Weights of a small GPT-style language model, trained from scratch on English Wikipedia.
Size: 10 layers, width 96, 2 heads of 64, MLP 384 GELU, vocabulary 6232, 2.45M parameters.
Training: a variant of Muon for these matrices, 85M tokens, 5192 steps.
Each number is 500 + 40 x the weight over its row's rms, rounded and kept within 0 to 999. Layers, rows and columns count from 0. Numbers have three digits each. The size before them is the row's rms in percent of the matrix's.

# layer 4 MLP up, 384x96, rms 0.183, rows 347-383, columns 0-47
113:565522520518517441420502477513456499513491497515487468490503523504500488454478463461466459476479584572468518503514532539545422523447450442525486
031:588477471496501456501513565478448549513485463541576557468508516516547496508534423534490509506434516530476512420497471552464512557446493455470519
059:510540513511439487499465464472534475535452453536567511538499529568493464553525437534498558480530498593562536547519526528524488537451482482562529
133:545458527423483475508480514557426495500494497442519509550441513480484537563458541529524452486450467467535516439431442506460530483521526458467536
104:469484502577481453469467514491493502488483454457553516619550488508551426533557522493550491461482518571526424470508473527566499469490563470477483
114:491500493515513572467445497430569552524459490552465509491492502513489470525527458475501459533509529495511490492524513575503500499615461501524515
095:527541499415458451533431526572587529531461519456440491533521503510571501546560498500493483573567430472519468412455493528499463494523461478450548
109:523467465523437446510504486435448526525531526451488482491492587498493450457581421491547414476537414509480539501468473538595569512551368543539512
157:445481545491487487463546540459469494516547581448505555495529547441458536545499495444485505512527470491512538562554504480425455499565451487538467
106:494487452501526459514478461500494499487471462453511491478428501526527587548491493491528439417602578454496492516487507512453500544503545431457491
107:541549506519453507503516499523524571536525473427527453431477539508475560480508504506464486454471492471461506508553568583534474501523499516517541
081:476508485497546490551491442566452506492468480544483495473445538500574513370466476564506416489493550562482515551522520530462514473566505443499531
104:558443550477411522455576445507484502592505553462455486506502453584512459485509500529469476543546426502466511454535551542559513460491545444451471
032:431460474503531583399468483523523494511468485498509546521547542521533507475447451502421438511539428475509477460496476541556512455500492512532486
097:444549502548422461520477548535481529454542494511491487499423533538569499528519471576417431492463467499459501545528442558513486535549468502547532
112:488520494487505517457501397530461552525481488515525505500591460519507564499484503534493396507440444423472506543551493398584476499534605500488477
082:574471505461451507471506481536510521491554464561531480425428511492527467478495502539427528517503473562509461445558468540550464481546557484532522
028:524493496486418474537383498468450506504473533507523478496540536463555550474551440552527478479544531455456531508497543468468508483580469505429482
124:500492524508563453499466481451470506489462470461470448495482518533517495453534505554457442565513514436531502554574535553571494516503484445556471
091:530522516388527461521481508589469529502500510529519541510428514424531480517448483580501453482551458484463453479512531580501502521461516450560469
042:483467523466469495509436431445478533434455583427535541482499500524532550515533458488562551476511489388508514507476575556457471541489476545450469
072:445472558537583472537518442498534460480467488545462543513505452505432530520495469525537485510556504514567510484465567483444590529512524480494556
048:496495548579472538493504500472522573451541524535482606464575502530516486506502466522469596509471504496505523493404498478482487500499498502497522
044:577501526527494501584516549439544414501457552509500459519479514570455459476504472452528489497477432541518503576549493483482472542522451483549502
086:509464587521433449491495510533483499508511598489436506460466484543536562542565506531545508513487493506520496562449550506565532492450538506478516
021:476500458482476414407483482529459559540522450553562518471417543509470532530586454437511539473568549463500534536481488511499542480500579452518526
119:512498578488513533515513558568544478537477466492487510495506450464522505560551502497496457550459534465564505385473478562487481546509490505494460
128:474460566446507505511457441517457449505453518539488451394492517468525531458522581519453443494526414448548436480529518475458515497526518459482510
108:543516534446504466471537544547563457450512587566493479511470501506483479438560456514452579492552516479499505517525533494507483466589572459568514
085:575466446407502508449480485446454507485460535466490476458583478499536519467538488439581503513580490525541539501511547507461539505448509500499551
101:518503557473516461436454528446516552415504512604455504480528595548483537555513528422477492523476468499516540454484509534491527473472457511544482
081:620542510600456473526449537472527489458478536568416500460481539464522506500482500562491489507475462480514478521502478538495468532405517549487445
048:523500501517479493518466488465525493486526516526389480487395464523481513517472501497452529498625429498499486458481542443517516512529544414503544
106:510482479472433496466563522514561431532529498502507430531533512516447418519501537567458514528531525547497440429550543509547552519516464472558528
057:457551449438599485491443511553478558496464495533499426454480581532568580451513496529464492521549545424461508416450596516548436465517541465529534
103:499567496527452384508455500531505529507497466552435512550501525456507437452434514548487499543444516571523552444476514539514515522558448448518500
140:496474461436497499480510482506497497473497499536548560533538559425510448522612512479505540569493491494488506542500466559517506495532499450461474
# layer 4 MLP down (transposed), 384x96, rms 0.253, rows 347-383, columns 0-47
110:507541504530480496476461497453488539506524504478517490501500486514547482417474508531536464530519502440536521465500508465533474476462502594575487
031:474481464476559522589500434487479460548335454488455513475554507463501526516502499437588522511516517501479468501511503532512507488565450501480559
052:496539504447483529538493442524441452506499485535501542447569540548475501495513438466477538539587470496486562489487571535561520481540521486555525
132:489495515403441470464460441480519477472563439536572503522493440520495518466450562483476445522521573536489562544461436551525513429518504493549492
108:521516449455510422543496490537463547503498492511604557485469440544525564526541452531475478493489476547500516495504492548474557454485449536473527
121:538536516529458493569487512450510500509435474553524457468458533449457543552536478441577440468483516477506527457508529503552492416507499496420507
092:547565448540443499486531546471479462535415472488555487519489560557487528517513543495500476517571413472504540493399409412442474527447501474510493
109:434479472471515526441482457490515499551439531532457546493470537444519469475463421440512540428466463527533560498514509466525548436537473583503520
154:409547623472457475493528483515457488549444421532550493488531546476498561469495528529488506480522535504466585543447500495487509471473461406424550
097:494583524472522577436443510537476438579506512518545473497431541478443444497420490500511436539534515500493520560460484482484478482512504424541508
122:569517550472468459529461511561464512468520476411485451455485479432427542441534564530461447463522524518536489467507485566452509507425555538524509
079:485484484509509470490523500450482462495458558560470530562464486473562574462483490419497503504444464511507515489505453499454488485473520553491477
099:467430459475514509532469476479536460438449457526518587541546416467482461508635508491526515443474457508510580499483475560456516475463477516515499
033:518515498474488548414485491477516420455545516570504536483505579489539522509511522436466497521500554493528509417396501500521487543566476510514496
090:497511529518493517469536474487508511555522516368477571451521410451533565438538495451518508497466484541516527447506577462498498575441491485505443
115:503499511556495498549602494459538452463537448475532425528565439510469469503430498496441464567476452502466507527443469522466553574521474518457412
084:427438512492541469528541446476491545567489522538542465552435493531511491520526583429558520580510449553495477477470466481458550465473496469579547
029:518473552453550550561483537479530519601455492518439498520513440499508465514515493377475535490487502532471425521493456495542478488507530617508514
117:520460480555465508480498438428530476496559514505568461477424496524422543511528587513510508499577545439467527497530501509565521553540526470534489
092:530550481430478514436498480505569477482485529462489490438467535535590548552476540568551463484529510485535448577496551512459495535519513480462516
040:506494471482504588474502508415509587487453531488476530484526422510523397472470420448521418501493510534474464505460514509583517472510489570501523
066:546417463589518538494539447522583502447494487561474484537519532438477551533499522512500528483450527543511564496484485497540394536527526454513484
044:431561526474503443475423583500543478493561453536508535463433505515466536443506494477554403505527497494488532438522478527445544439485535526530488
038:535498418497459561499479436587486497549388460532508494507483533509468544457528461511550525555497491507507540522457516453535519569512536452574546
083:507479482467558502455538520506556440433511461531489518458482479493444447499484525484491441436616535478515573485485484495537446524538475477541533
022:504613513508474543519519530460540500507534509455493500447517394510493513398454512484472451475436486524468480525480481433409542479438455588529462
118:559525438417542510534524515531546507559556444460534499461528494526491540489463432521485482459492452532496470490566573483535512474503467439504534
134:496501508457501516539526554457512516495423458433577513496498399507553504503528558491469535471527577537496464555452488470566492544479450438535509
103:553503457489477510544502533519450503537532496457548480467469462542504522539488484522542392625527477474499520517503543535470541514418520473471552
080:448456493522529481524517490505586588471453525493452535523513502457523469518507541500522469421514430502510591488512415521543529452517525536505525
095:566487569526477574493528547472431495402462460551488455448455474472509593508488486476424499531488530521485429529511551511475511486468525530389483
081:464647469504486541567491535480460523529444471536516488513462484476504496531490467529539485493521518476519465483491534511465522538462468525510559
044:530526432454493532513473501408489604515466462431494488499478513546477517478488471534532513451434461556501494479507570513469515510488503488530439
098:490481410515450532537525515485526436581443517420455432493514526511451479542514524492539469545517535495470585508512435553488489535371442493545505
056:511501533441512507452487486503452462541461553489459458476524564545471637545517451479465462543500532490494415490504502514559497486507524554491508
100:461540505501572440511525466457484500491438504521507495579461451522558524511442489497467433476537516497452488538529485441467446518464505608535454
139:550486460505516438539553520427519466499518549526467498525417471494477508537524462538478427559493470581550449511504481470440432496470441581513459